config = dict(
    hidden_size=576,
    head_dim=64,
    rope_theta=10000.0,
    bias='none',
    init_std_up=0.0336,
    beta1=0.95,
    train_tokens=648800000,
)
Each number is 128 + 32 x the weight over its row's rms, rounded and kept within 0 to 255. Layers, rows and columns count from 0. Numbers have three digits each. The size before them is the row's rms in percent of the matrix's.

# layer 11 attention value, 576x576, rms 0.0913, rows 299-395, columns 144-287
084:169137086141129114125165138173148100104128060186140138166043064111153180088056091115105113153148083131101140136122108116148145113108134097104103102105108127137085124102143111123087112158090132116149109119170144084119144107143106141076118103091134165062054096148060100106056143119107174156124165115150172179134113137144207081086177091179083151106140133101079114116141144075151241127158093162109149149130109116128130119174159148133153
081:126153154111112114092150077103081180141139139165125166085086099118121145112114143142106154121161169116118159102197161112097157127110066067112121070076185146088066158146086107099125091143117149089144143116129122061089141164159149144130083107106138133121138095112111167099118182125124078230144109141116170144107164133098131125155119116125149085128062151146202155133124089117167112099118142116143208112115187147136135089125144166030157
078:138129146130125135102083168151137105114147091126155124141148122123153091112104144139148139037165134179105116110094052121148087113095115088128100178123183080099109120165125092073088101106130108101154094152094097099109128124130106118142083149114147098122126168109048097189111126108135107156162118068125141116127071143122126112099103149125125088175120148110151115042126126127092152112090215143083172112220137125116072094108187137151144
080:146102057058090124129132169174113107128137078129141189124144141105114153109054161126140119111164124135093147160215145146110134107136105169138134169110184126087138161175147174171086105092083136074136101084092053141098110072142116099131115149161102100069113115104174046165155074152086161077078123126141135122124100182140112087129083174117111088135114157109115142102072148179145147143152116087167086107132126131136126118129100089156128
082:093134123120101112171127123124131118150160105161097117101110153151161116077081101136136084150175120108158100153132091126137132200120145108092132174116116112133112062066148126171128124139086177131107138132120133166113124139106082085082061143146104104086150134125161124068121128094192092140124118174094140170137118122125098123086120139142165158091107078160146162120128092153124101103121109101143202157096202183152083086091115101192153
075:131166145091121140157116123170147172156167103084121121027150098105162159105113110073143146073106143161106126169149170156139142136126154131149125117114114109129100144119099105151129138072213110126061072108126120200093171124126090124113135109116097173107181090135128161149038124120123116173151142105151129130111135194138134106147094082096138151112123163162081110158128145147157145136112169136114186120109205053085125096105123153130141
082:074161110055126120111145117158093134101111155076138114084136109132104173167155149110126160127122114157145197145136145201169085144069078131083128083101076126101181136129211104108138091139093156138065069126136097099051094115072102142133172108138191153122112157090170102128142152163105098078066120121095142171095189175173100110100146112153138127168052083116129084145095105101094103180104136114054149133107085210135170136115154084126148
077:100060091138122123136149110141109153076131154155189167182104169166203086089080132161110147090109104165081158106087220129107157129152065131167166102151185162112157141088113130081115157101189139085129171096163091067112193104177128116149140137122137121110109109100142108179094159132132128129199120152132060082105103137144153094117166167026110139112104135148117139107171113202164141116136067164179148132157130084058058090116112094114130
077:110096158122066155126098116041082135094159135109121110146099100116128104159102151115139134138136173132146105133099135112096095150134053143119093162170099159090130145107120152078070114131140094090119158102117124119169133207105155167160123113090129060129130099121145166111169180120142169062141158112144142168154091082100106143179078150079156140100119145147135116179110093184152167127152100163095074105135109130136064139097091082124123
082:103116151165188125091158104131171104111126117169131133149146179094076120114104102143124094168068147184148142086111124103115133166132147105022118128109089114164102136154120149139117173131140134111110191153148106152158180208157166173121114199114117103126110110172149150113178127121134085104111125146162151092143127112117217152134148150189108098129114139108147132078100126128133159148156136174116115062072141077100111120208126141135083
083:136128129149122087113151086142175088160172158065150192065163115135144144141073116140122089161162145097113103117130149110134124095156124122117191117107123117116123106160137201108152114177139129169098164143136119194141126135073121166121094110173127111082140133105110146114154141159097142152094084163104161068110150173131117126116111113126154058073178185111126110107163110104161152187114129124120119136162118201168092110182105115097133
083:172142124150146090090104153071168117117123075103157162147136131152156105157064131112129113086172131096121084092124122142077195151097119109139137074159100176158118111109150148130089072071126156158132159088136081169095159161109125132150141117159082163088132135128145108086108091201145069158141126171160064142149162148125077108201145156128093141119121108100143153089090107082148108114152113075171063092157137122127178133138147120101082
077:113154055160121141071090156081093094115107188145165088135116178153124144149134119070111078135138132112156141173107115099122104125097145051094124137169094108102132083111175099125182144150120108133085100179124129115119106159113072166133111117164132142100178150098140135148120130161110134165111101126098158102136035108245084101218092204197085132162089090046156162112155115098167159158088136116135184126128143062175124100125152088120123
078:121121154093113143105190116115099082170186098086107166105153123116120188143130123109151129126103131159157148155152149137071118116142080227139096149122113117136088176153094056148162116127134132146133151162150170119122159106145136137101102126215136085098071149144091123098110097064190072075181145138124110147103133157168166130177090144159058128082121085113128128134175092142121178098125175153143092142103175134140105166154081135119160
082:097174163067093114159097070154100070146151130107092077103127116166140055151074136073118128141137158103136148103092097072184095151106147112068110148144148138210110116106098141101112154118181122111108140115125141096122104121178131209131108184120099167148142114115131151122110069101138140174189146140132109072119096126107157102102158108172089088152081098135118118118133098120131105109119130122131134106131148169124086127174093157115148
080:135086129153063111144089127077110078149118090136148115156120124165184082133133149141139165111101191090110109105121158170099156181178049146148161198181156084101130108183120084127168142109144131074128129139138146104139119159172092105133084136136178161163103087152091143093057136116092142086150119145161134182139127088190113093148100142113130117095133100159147166186174131165073139054128053109149136095140093072126116110141176123095117
080:140109093070160089082122095139110144139158103110120142156144158139100114124121179087144125126111107085112143109173084148126141145140087109109107100093092113158114166106115129084119114181149148170087130116210106079131101124129238076093117119143121096117165110126059144117123156127179130131152136110130200158121186088150144104087183137143152110110088128096130122129117134110132149190137163157079175129133115084159247109073121142124151
078:148138141116184166130196121116125122200130087127175171162140214127101141112146081104119178169100117087108091098204124119075155136226167118128068191117134128133033134133106052150121090140096179071139111170045114076142158156143123105065088138132113113135126164125118137122116167152105080152136115124206088145075184115156109162059105103102161123152136142192134108148087112137177150128119170108154153124110130140159115129161121160123102
086:133134123167192116138095154158144148141126163186120126113148174172107154133151165091093125128204153123112105118136155129108154170074082142062208138044187104144155132092147084093165100102068108118113086118141176075174110166127171093130098076129149095182150123106126169103153170209129137138143146120165121139105143159124167122117157122188181126150181155161101176089114090069129113078112196070090147103117151099117106123133102109081113
081:101056169107180079134123145117087128155147146102174129128091156074102166151052154056164160112133153115062165166102168083124063147136166151172086062118144118115126120141073141137137143131130147159130078115153122181118170211170139192094125165128107072069159111116110102090127157092112109186119079220138097125156103160157048143072181119113138125110120061069178145140161126109176131172131130118102156214140120076140151137168106147164087
082:181126108163110125212106123193150141116147136100127119144133144080169162078157050129150071144103147158139173177087131118144117130117148114126132110156105107120086120146145113173147122071126185169104114069123078094095168055156113117126122136160121144120146038099111101192080106130150126118155101108080178167129147161149110127160109110189127128140108124094112147099081090150145131171123100123160068130120175127134146100108124075123221
087:143203135144170132132119129131136115137133121159153079134126137078112127115169085068147045112074144135150187106088104211108178089132173062128194108093137147078122163111117156115137227132162126090155141191093148125159158111094124101104097118130169142117135136192137150104119182054067085091165119082158099082135078127169099181170092060076136148122089127169127110121134137115133191155104146127127154124123122127165106147121129132117169
093:122088137190157100135140136153124123148161136151111143115137082124146099130142129071123153183092157143137117187150189068128124135096143133116083191130106192074104122103111130168099121123127122128131160086158143100173044164197148194192127129147148183175096109082092153076084122177096080164116138120065153105158113192129071135083119165156164132177156131152093054096103136105129162093153124125197087079138124146141158132068163156122119
095:140065082131142223171091186184202113154163096198161134173135133147140133151123124123119122077155146141102174125136128088125092120100127134139203143119132141120133130148132126123148125190085161124159139080206144123142061181070133088031120140134128121135097113198079138095109098112168073165117105160104121120164187130122131154204138132159151114109175186091119129107123088115211093158123105120149174161144092045161139166138092130153101
092:094147125141164128162119154152179150172090148103096076102105121109173122161094133124104150184143159114110089164133171168128096115125201113147149143160126141135144122168095136126037140118181190166093149166094136208042197126091116142177133146126103106184113102122098151133136139151105117193152127148122128144080120130174104164071085106081191166137119095207146158130148107172159140122075131085135107106145092181151107074164120129170124
088:148131187179165107131162105121115129129127102157139097165123090058132133167065110113112151145152131108097046115105154106138132116109080088129137086116174124077100142150088073121152137131189197090159140147125120083163171145119168164186147154115103168123097144148082121167126090195127091116127088093163112112126107161148082135148113160087155129154116084200120096122118137140136166152079178086080114067062139169083114145183090090074151
096:084100110157111145094087108220199115109089117162137157095096255136160130149122094094128127062130088119102119058145102081117145134102132157111160169088148110182167145089142120123095132123153139135074112152041139131107194153163174103133146200130118044155128086056099156203144098136132079160168116143135169122142054159072162114125133145132129151164142148133139131130173141073145124055107175069112118170141100160109096086149104142124119
086:119123129141083173117147200116155166157140144113179102168126176182130101158117168128129111077148124140156164142154089139143146104077152135141165103140112128169172128077083161113138116178214133143115125122158131136140115091092074142090069111110073127127165090135100184122149080142198077170124133047158084166139057139113127133067144128129158118144106125087080176126149130133147132123119078159161132109156106146148130098139166108148125
084:129136160128115139159084098130110169135073151144088057173111161123130078178123071158194104066107106148126091127083091124142096120106164132136183185114111101147112105104139092135123147119000125123134116100069086155119147146084113106119136133136118071138093145066125083117083169091109131119143085162057134137144197117131151104109129191163093129208142129171107103187149139152185088160167121163171085098111133091168112113139085103123146
089:140158135098159098122101147100106139156155157098167161119131101124108154189130119124150154087181133132097069134113043107114102134034108148144118106179122094172159248085152137186137099110090142108145083124068125134092104166119116097107134200108181098146084090122175086166197087171138118111100179150103113110128081134161109145156132134129078143128089158126150124134160182090138126119141099119109155162118099143129183137112109138145121
096:107137128158085089157161096098119140193131129117155124102200123116129101095159137124136117091167161059140165160117066121075116083121134144101131094159066169150092137111176089137144113094096134104139125075128112168098104119143115168092181101127125162122121131065085113096114158138135129107106187184126122118187168181053077228101169132125112144130128091106118144055090165110149099103085133152180140081087074132195138125117158143148113
093:119146169111198188135102120158077138107172190178145148148130122143143164116151174133156137127118128128198172186136180156146121130124154108116157098141122106186139145165155165111141119166178155100156089128121122117111128131168066131152063055091125181092088174128125083072171164148079106128104104100087114102091117120093183147182146104073117152112100134157165115127116081143095110150119150145116159131127095131069141163084140139105120
090:115107077101100126123118148095052141117108121120162152138140187150134149161135153115164114085156123154165090122125084174120112143137061122128175134066188052167135127081120097092199123148168159126191111142045110109146133138130119126237198078133135084070088095110216138056170125116173224136131092135026139109102156092091113108157144104118081118199091131128144151157119142171150140149164122147099106136180156163122097112133114208106121
087:161123123191169185158132146142116093054143077096129097109161115117150126107147161154131157102145066153076099157138171117186133096139111125141121151140128110112162137157108052106140113177116121140085130059124187068082158159103198083117148215059111191117087082124157055088167108137145158102105157115119140145168156072098098127138147142128198131182201090116166075079091070177116095186131144124149153131147137114118173166130108137074087
085:116113176154164158133137137107152113069132178093171081148130160159141164173091145187139186066153190140103085122109094115144166135130096099087149123154150116135109138171138114122156109110170147097140112195067102150175164148112129137142181151112135133091134171113135134098150155131121163143103083119139106118093203131142103089121160147176142083136139112130134111162137184137129036123129122196144147087109127117178122154122134120173108
091:161094185158152108114125148161096131128109165155169175124090159077121142124124115093125122104121095070168154099143095140134092102145202133118121126151067109105145059145096136163129165140138150110182124115112097087102146058109140112111141083192169120145130134129134144140125077130116103125029136085173076111142122100096196085188169091169120140171133133132117141168171125119114121115089097149084116177112092087078136083125138126150143
108:132081094086160085082108109142116142166134134150135091119096169158136128180116151149085083080157115126123114059134076128113117105153089093121129125133128095119097127137124101087143116142132170125152112091151167142150160144113114119114154131070143068138124122131143143106127078187117101205133101148110115143160146176100130084093126154134062121134099106119149111143125123125163180079128164116137173142108127093126106093188189160103143
089:105128132091083181080097117132132145101150138172184115129076118112129045158110133159132057096106160158090120157124086184121126105114188080095080131088106068115069178141152102083170116149138097149186123138160196134153122148131156134093108107095145137033105108150117128160174070184098147150165137153152178107208157158087154076126115136139119191182141089167176110201131137126139133163151165122104159147127121053081113128166181096130149
094:114103098094123128085134162108178158119138197120206121127131172109053077083069111191174139135186149143039046141118126064142114122139132133127147146169104118101161142086145113090064110154162143052124085167176149095114140152088153132055073080137128147049157159149129159147157098147127176127132090147126117097134145130086151127159143098162147129158119103146111197102111144129155109136119156151200177118152121110153102095147107146193097
089:127132133126123137120123086139140077132145089198076100101166174137139144157171095240132129187128096128093097120111127156114131076085134091152150138124094186134104136153066110104133107134128108156120152146149148141163083094140112127144129124099119125178144203106206144113144077075154138109194098151069119117122116117133108122061067105143081174115139123101084162118068100166151133093156156125155108118108177091164199104125090129089164
084:163149088158074177177157145113102110178127159101093119119086134115111116133121163124119165084096204109126091085103117121093125177087120080146111137118102163137133135169120143170135162144170159152099104100136109102115104165089125095185106169118181162114153150160096090167130131130081121153116126093122156077141136109113154164137115134125066155095126172095161133108156185140120138129078099166120138113125126129107198150193155116136153
091:129146143121134074142150088118146093093149118146103173166128137138119117139099143176121171143085151139074122153167114105074123123086153135169149074151142168126142117111173106113140145133055106205111211175092113158156146103181124121115148153115104152148103132124132110159123076155114110143126147155138096163119129125186096111119134153157107133103129183167145065103129095069146161097113184113145101174098105163137154126090166122117153
091:104113137124190090126109098110157133092042085112133142179100115171102183115118147165105115161101046084117198148114091113110165125115113136122121155105118137078120121125153108141211130131131122059098179120110151192124140156143101075093128122054174120126154158116130167207113097142158179174157113152141126156095102206126151115079126160165064145105117120135075087136166161106157149132148145091082150125102134105174138113132113111124096
092:129159150171168052106095140107079197120090163144119143153123096149173129122117149062126180131184141095079119110121117143181137110156107125151095116162150143177146155103147182173131155101131130132193060051084162066120132095154131211147146131097096153084134105061095117142100115084148114167081108145155136085123092124164040100156147076030140108095123106098102130074118166118055075143146116157062150088075111204149218120141174117173102
086:136144131117116136122115118108195124108134108141130055123133094141115091164143143113147103111087127071117146130129226074119117105147073208054144121134096158056105130120115036165067073156136078173115113096178135101174103159165116099192087126149133140140124142120106145145082157209164138161156135123123045140143174136083110105109101173112138117096135134124112204126166143162143149137142157093119176134140122038114076128177108183130149
086:141093161163166063144128126108114129155133083156137183108159095146130138120138079087157129102161136136189098187084108146099177084118122107127133087149140207097186186099147141122135148135204160112113055126144085142109086115139149135161138151137146175136086124118136100210174101137141112128107081115130111091116145169133064148186163153206154157162157112155124182125134158178196133099167131140122055100086078137129149110128102143150131
087:139156096078163092117133147148120084243122125112091153142150088157177138173133130130088182143160148143150147102186138159128106154106135125096159125092065147160138196190185132155146104090101136119062130105107068144144148085232104077100152107128073170168103136065039141151134151123150125140124181161130120110126103092174122145118120120115059120105127148148141136050122083141130145157085175156170157159157085074111115220103163129110157
089:124175112143118149153113161113113148105119160087154102066147160128142066072157157115185121084133202156153078087069153071069160178130088120105111107115131154158133128112150085122152185112138147120133099097134101099132141154107098170163107082096138174121111141151128074122104200113163203127154158061187132074137200126102053176160119169147141150170117097172086098167120171093115113078122135110140174122115104121109164119151117139146122
084:161104089132136148113172104124103171190179111131114139159109135113069214104095132162127105124132118067091130091114153122115100146086121123149165112159139134109113095116129160116166104110076093131100148124064084159129117154138086133151131065077100105200127098102140148139134127073155160183140116062127111095061116088124139138109164122196102121112135141126090122123117122126142073052104123151107081110176070126120086141171138115101130
094:122189153180170138094148078129180121145141159116123087149082137148105144063107156126032086124131133143107156106114118150078115093103157126115127151099149145104123155160130125110134116089151077067097120067131159085108155102151091164128122145091139112113118092123145142073110156119149154135113114128141131131139149147111158174154110147045120127110161119089137098109147158097163122149116069125171150171129084067148071105142097093161102
094:104145129089103118124147199132164125157161122139139089128129119124190149095165158195101094132122105115117104114167124127167205109106195155123114159145133065132106131143105094135187126204146097153109121112238113053144145128094127129085079123120104102139082133158120131143163074127118134090139122148158121085168134077152176126151139112079183156126116151099155092143154116101140137148153148110140204145072142095139121075178121111168106
092:147115117145134137174125136176095113096136176068117108106162089137159107196076095130102135115155109132139106133164127128059139146107180100165097109183170186124106129131170178090156174119112189176142134121132149150157112156095112150136102158153137216168090130181135129116109155174130088123118123168144105100147134132150177141097139120116134140116180122201128173126159131154073131165062108047119104125140145151090189132132155134110157
086:047166085120124096182114113105163108132110152131106122101128171178122120111123099141124153056186098103124082142204062121194093090133119082180107052102103167113162115129135152085083140160102131117094139134051145178089131127118114122113115150071119122146160136103132136089131138178147108111130175167093137158102109152125109106072094158136171082105143137128138116141125113163146100124178135138162116105125131123082104162123168168092163
091:081080147139161123080124101184119134104095155076205121097141134122129049182111187107155080129126114099149123110019108071143119146178139185132138184126161135118075147126125069090131055145144129113119104121195242122124125132094108150100197129126118133120165135115089174164135109127134095146116082107113086124103192117138123099107153155180089130165151137136111103211135127107195160082142057115147145082125171118111159104109144143153102
096:141125125111156081090080067130170184141179124156107088174125138185144093129123091147097094160165034155114076078044130139113090186156112148163119210083083102155080105138177154147097032071104134176100185118103140084135148081202136156167094089139138095076101147131137153151108153102115141124094157070086131160132067072091106139081064137113104174111101113130133155094124163109158132140111178109124166030139117131112123065133118150118142
094:125099071142079113178109082126177173175147116142115136116117073130104119100115082141108139123156128077062120158125157117078147153177113154175164114136111166066104127130144115158139153090166087182085148112112126113152117150157176116144113081096130080102091153105122107145145152109104144106148167053078101093162078038166096115119121162109127098073157154132156136110184123121119129165086176117109166130074147150130140128108193101119110
085:143077029070131079097183128065088123092085187110113081111094163082133123206179153145119120166183170132153084161148141078140113122091122139148103116168133172199097121162153136110148135191171180140124150134120137133142134177141164060114180086137131080148133091111157136144156136152155125124055133089122139157073094166156181177141152106176162131176109114164158181132142180100182179171121141125108166164119161135104136147129083122114056
090:149090126112125087111097075154154106157107171138136121090107128080143143139133121123142077101091080110193100089181129160147095130153164100077160170104123097119099109117084181111142067106143112137091152126176139119129159226158088176098099144135135092053167144138095107106128136157124146138174131086120086133117145090111144099143099153140144148144187105101146100143129126101188155106120133125120142124120169091093091061198097165114112
097:164134162164152134158115113132119102161157142160062129148117101090151155075098093092084124132099096137133111181087160069173184117087181136079096128124129170142130096126144123149098113132135101074088148072075145097107121089130126146129128106112118146117115093118144139123151126138130137087141143125171142129141134145145119121171086125116116169124151122179077027085142124108143155136072150120151112091184104144141115141105106122069124
091:129116153106158082192184110104123098131182219156120131147179100134150116109151104194094135183145126080200068121130134141169111168145166090087167130161116105091163092113132105127134160115127137193066217091079156114110094075218131186105146098123118122172167151189097169171096156181122158061103066164150120119162088120165046129141135129141132158149109129185107111112108146142107165128126116122174087157162066182110136129107200112123107
091:099139093138170152104053051153182110131170144140176074177128119121130133192105183049124102146126088159147151158132120135156148096101143195097096082147173150104111118118082113141130096141122114124148118105110158125165171141043112145088102103102120126141100105129160123144209151113160103111094088083066126137096077120125147091128094146140166176185153133135102173136138112106211156115090137159121078099054174122196091154126090111093081
087:182132096092152173120110129127130189103180144169142084138209171162128117099143096075153132107094093143116137140138144078134087125108185137162126113109179120100111127201139142067104146144156095087166118194121135127093087158094148125132170109105157187118118171156063091060177129153085119113138169125120096155127109115181190169161112171091111110123159146121114123145111090113127120107130096088154112133162132113149149150068156138124105
092:161198135129132082125131121129056181092144129122118115115080107106163138148088059111181072111164146128095075078163186051106117170135147178140087169183136169126120106119145153150122154151127124154104127121097092111123112111152122152151186126183127140135124183165140148024107114151140166170168159158117102131182106129149124139106173109116167133138139118099133132114146156103095092158135136144126109135114115156102129130099182186125097
091:086221086088103182129101183170126115143144174105125131100140098122140110096160068124141119115131155166125116164132120103083112101110210149123093101085100134157122143144127182123101134120111124177178121139151065107109071169105162108112130054128080119159151111106114036109081125105080139127173186167197147128164141107156107121128128090122143125158133157112159164087163140155132099099090164106168070202162136143116169141101185106148130
090:134134115173042183129170139116180119103111093144089085121107148113147111074088116091140073165122116118080137111096153134093144171154169169099084112071138178073124135119114111130057129128126120092164158118098079192150093080105148115086151162086128126158128159154200123191150120110136117046090195155187157133167125125115154065162088110145091110167184070143123106134179157131122126085166093136114135197140138087066093086154089084143122
091:121219124082154081151102190104129127121172150101172125109114131093142185122169125194139083132168141077148109092048104185131170149131134074097193091118146094141138139101119134089226154116166178163119116129102090132067107112135092130072156124150104099128119138113113112150152137120119118113148120112119117107185142065127107122104111123075107146100099152097132092092105161127101126140144136173120078096070109212103192177072117115133128
087:197161206126125101152162139113081169177139128074127148137162157102174145078123180121121137092076127108148167150110150157131106159162145171141073092098164090102072120115121130186142158072104160087129099092046090176141098142147125126158180098147114183134179080132105165089123134111135108147166153140151110154081181139161164166105108157121070101124146089113116157097144157133109117074135084118134094086170101072126117118098178113083170
089:149172157120163124198116088064121066138122136151117116154088056070142177159127136114150144154036159212087200104166165100106178109088128150149092190095139148152110079139071178076139114094121085189109082083214158163134217122125063108105106164116119170083120122106132138148152091158187121137151145166139145113131145172146172128115173157126106106100176115126153042142141127084078144138169150111138154164182097149147143093169109137139150
096:156150118088146165110182149178161143106160141134122180070125140112123082144121167143185077096144108096181095148115116118074100161086125140112098079155179082142130165110169094100112155177130134187218122124125124090078111170085146174215092137105117116147158181134144135089179169126099157099087118060156145066130178182128218144139159112148123145108116123095088175206158152072062142101146104190159151255184161189126110157148191138204141
088:153132120126063174099168113113102090083157191121115124131136125121151120110108045156103085161147097097124092152137087126144117152147147110121085111152127134121096135175125105128095117176150124077153091135124139127123162131124160080105083137123083105115146081107086084129096162127109057124143072167147129093146124079187163174125134170136187125131133146114114055118137132112086123137115059169068084115126141164101130152098151063095092
092:126110133145091048123130085145135143100084136095113120136120109159111181107130119152137143093108081110162097139142132137065088126107165120137090125116087142121154144163117112145156153084104109114200079168101133092134126114100090142101141134118148098164118121125085158081143095082107127114145191134100072095163174099071057105152092193132119093116107141143114104128124130175129148116156132111127071119137152123127161150066122101119127
088:088072121125123148073143112137123131145157066091135107122107135099166098115151204171085114076120077173119114154171094099142177138160085121141151145133158170104186093170112093068143068133170110120120107128127174124102095118181112134176101149061095122118134100160127119158120145153129069121130117099091153154097125179138111125091119111053121103111145119161129098145103108096195159146107053094065165130057214158132147112157158162114120
095:159099091118162088087103147112104167141151199111176110054130124071145145207150178118121134140134146183133086168090080147140129150093137162129115121139106116133150173148191146103188098135167124132074113140089094146137075156094146099153119113098102070140086127134126118152129158153108242114099179105131158099092105129148118125130116157182124131171099111154112153162123148146138181102141078116097103090121129084164130138125197130113182
101:077130148097144074104149084111185122174112147156162120125141151135112176173127135121147099132132117120114095116140138099166151150136139141091161138085113148135149154144093115151122092117103154190141083078057125128136102171160140122146100105117119133136109152122172094131145148120167148107142090143099133125163134069127137070135090104173110146164151147112140223129088102151169205151108103176073113132093090173102179092172089133155158
093:162172130130052147137091173143152145148056109165102118158115131088157113139145147061079147168173183069146146134140074102099132111086147119150155123106129161137136121127146104113153132118132110094061178115109111221111099101095107118118149041084110143153158152109072110119111114105134103168164157110155140112088131135125119117087093149116173101106106198144066130093104111158144089106158102112166141157120152060134128126157139095186147
094:125126102138134122167186159155170112094165136149099110135101153139130164181091138133154069125136098125185089105177146112134138163102146154130107152125145089135213138086111214175119118155172164163183129192134132190160148065089133183116115124072105155156129086139139121133160124088067145159082098090126085126147101113141142135112071149133082200183176101153063144111127154102071137136134124154132106143119093178126099160088155109181154
098:129142104132178157124139124156129153160150141147168130150071089081120087175068211099153128083123137162173118136075105149120094106143119069112103083125121085136116167090113089063148078129202152120137091123133152101114205124139169117150057112114100111109124098159125153074157116134144128124097091153086110127108157144165140132130144108121115150190100116120100178172064142118150115107131147114146139145083136078167106113161148150191114
081:175100158216116169164138154115094112121141113098099132220182100147106086098107073131142126182081138118153097049177126103100116093159123171101117133149112127097103119121139122094139115135142092092150147164162121124160126134102119153122107133090106191117163073123057151108148091095123105084075103105153066170148202099145168159173121159135157105091126212153107070145108159117182116161079159126156141127118201105171125112122144184125090
087:165114123151121146172105109109147146159129168150123128157138147126149139117128174109127082141154125135061112160169091109160161146164219099083142119164184097147148140150100186072197149105146099127165123091183129117196175100108084123108133154156158078153110102126148126163136242102135170130115120159076097128152107161093087102132116154118175127084233115121107098114109098174102159139169163164131121126156130073141141093109107151133152
092:077147121089148067076112125092151115162108132125136080087125129171142117164144121145159120107168166152137149104195125115179105131129152142104156183199096142191095117083114108118112089174062107144116087107173105133112113150111138101158164134145206073081074178114142087164164102174138113185103096103131168113146154126170139112141136160130129191101159115152187126155128133104098138176139115168114211139103119104153139154144089115175106
088:143084126114118173151186148115131153123114128163135137162131161132112129138162103216112178138153132145099115162109126146151100188125140073154214182086071096217102191124119084156151164113116144148095113098130138126119100138161130155152147103083118112123093108110100112131165109124176096112036121092111130133129097069094103131076103092085161117118107147102124158128130107133167093143139147106132116133100134169184106142146098095150073
082:172113090092203163185143100153131126106125091100170132071143134122160196135139121182185133081147112064078184128146119132148107120098146073081130075154108150127133109142164079060174126142149137114178100159154125121118135089126060126055074131172166147086112199136079125092181103099129155117129159113055157054147150126134099133129206098187076082140099142106163133155086141096152152108119123149108138160095145097148135141126141111135095
093:117107164104125119089159073089151131140103196179097109095099078126100207182117141175138156172104122142144151076134141146167168129135124121121146142136157119127133143176045064162096130135165115108136121077135140151136146076128143190132123079113124177052139113140122132126157097173108161108123086117102110107118105143110098139156086140081120109146152073115140141139161067180125138170115151118092118050113197110100128062173091109102117
092:141023096124167109148074095107217128118133144129079063141092069104081126159113153097112072153121144103131142085165147087165116168118093097168125107163111082115144149134191087133138118113085140132119099138162104111134109118170113176128071078194155089144155148145121127162110161153137137125130079078103095145121102127162100166113133111118159195156087174101112041106128112163163137128168137136151140120077122117112214168107097118135159
094:141114173135128106178122137157097150095117165105069194147168120115101157154091120110208108140125146085121130162095156141134109176152161121108149143105174157165166122147165088172143138107136134134154144144087106125175136140140125160156139120166146135184127138060117133081117169135131175137157070125103115053123128142148122157135178070108112129113087143093100113101138103129097064165178149166144131103148090190131188154099143094157103
092:145192141124178177089122130132133165120091112140130137051106183181126158139113084132120159170116179110195098159127113160110140099140142077121134184131126102165112085129077100186228089123143096115107163201103046095150069160119160125106150121165160138099131119139111106042141150112138137081092126160143086128182161171145185152107111163094167138081148181136193120093174160043094123146166158112107138097104133092135140185087103133113125
103:119147109144151092113148167087110071139157095154130068143139107095120116151159117116108165054130083072145127177102129110144187120160152207136131141113158118127116100131116134135195161140139136074128120145128123142134151153137137141107133105145093130164187064182078126173131105123169130079095049228155140149113184068154121152176199104124093131138074136132106105163166116116151113148119114133075134109121135055080131076158157065126129
096:137097123180133161146179114160113164110140144159128141114177107101144120152114154147169160114177107152085163110168124122190125096139149134082116108183118139152155156171194131100144194158147158081118148102150122087151131118166155160149143103022137135152124182187203098111144108157107159133151099154078067062111116148089136128109116127167142147132091057114098151173135125102088098099143126128086086133149149109187152165122165092131151
101:206151153137126072135156119117190152136124121120132154115100142151115109106173058142078132170152091057128125137097113111088093114122090114100122153118155077128072138116153122087184098155124127141148098115145125123126120151173123112072121121121146100109115126072173135119129133095131054089130162081133060112138135116193093107131129163115112181118107161174170076072043160120124146166136198156136143165155186100164165110136141125097117
092:131099117098154135096173149170111129097148170156160167133164139141141121119121157096094090123117079073182201142141154103156133154170107144183176034090127101132131141125060191105135122122161086129120199162114094165130120103168113138152129092143190104121154137112147134137098117146137063126183130088133161140081122175152127137124094120083129139112158144093086115145166126096083108139088149140126104084169098180103170176158081175101119
103:162088169090231080096140122128100100156126085181054113110157141185150177104142064160083145141067116092119115120136156109149090140124122092127163120155145121114177135104080137077131141150120112139140141091166091145160119153108176113082216156138100109127106097155124129123118134139169115224111085091087093128098112197138118136127101156089117075138112154141138132103152134112125169134113121111178130190171128172136159190147165102167126
102:111138105158118163100122167111123135088143164119095181128111156171164115165103127144120154131170067142114103118125098148147155140099077128137169139132131169156144152139123112101112159099132157162121184180123105097143107076125123160136088088110128083110117205100149092206128110176111180132032161133128139080061092081072153157068126082107162134101116134097148140128113141100138095086134130134168131118111201104134127175114107119160112
097:186118187140192120146075119153142173109095089114143140103170086141114166084153094130200126106134116087173069058138184181146147134176114120104168180145191109101085133111124088108134085154141127076116190237114109139112184095106160163146134105120117162111145105138117080179115192089144111178143126089186120102119121087101121093187172191150164147146120168089094060129125130120070169152146124144116141190124024128146151089103116112119121
099:151168106139123069118121122087016110145121104135078175108130186076087139138142161068165143113164104143154116109126095103168021144097144168102149128148075131133083155168119104116120163131073162108091145160135121086157111205144050132114099164168087129166106062128140128117164155125180090143131107102158090097183070120119088120061156088078081163106115146104151121073108141111153101068163148066152155151110188143209092099088093122192165
097:139121152146089133143138118106147098125111112125063127127146138181101137134153182043094107101089126148125094162029124077149185126131114120143116159147174183101138107137092153128162110135146132143077193111123126135136164102126092088112116126154141112156088082174064138079092166090059060055147122130129090130128181127161107079107185146096115130146118209157140130112127193112101111183151120127114152096114182168120147126093103122155121
092:119181116112171135130161126159096127065135071100166107103162151157169123128091145115101098128102098140176135109142152109112166060142081151150129163141128164169095105164071122091105185159084140127165139075111053137161072060071120136093152163127075101187127119156143159116205109225164128079160108075120102132118075124134088157090096116243178115096113140157085134188161123127128136105133147090147122186137114134102138128146099166139125
092:179131198123132127106092116113099110145155064119124103170106128146175101141085094135104175148166157119108125088072113148140072185148060128131118150146097166109149155092133112097141145147166127146149155115108093101113116131168169159193137095118130184133118090077095111135165128158123132137082114165130118097121149153128119128098115154162100153125164073126155130154141101065104128127221135107141142143133119173154141090086177176101118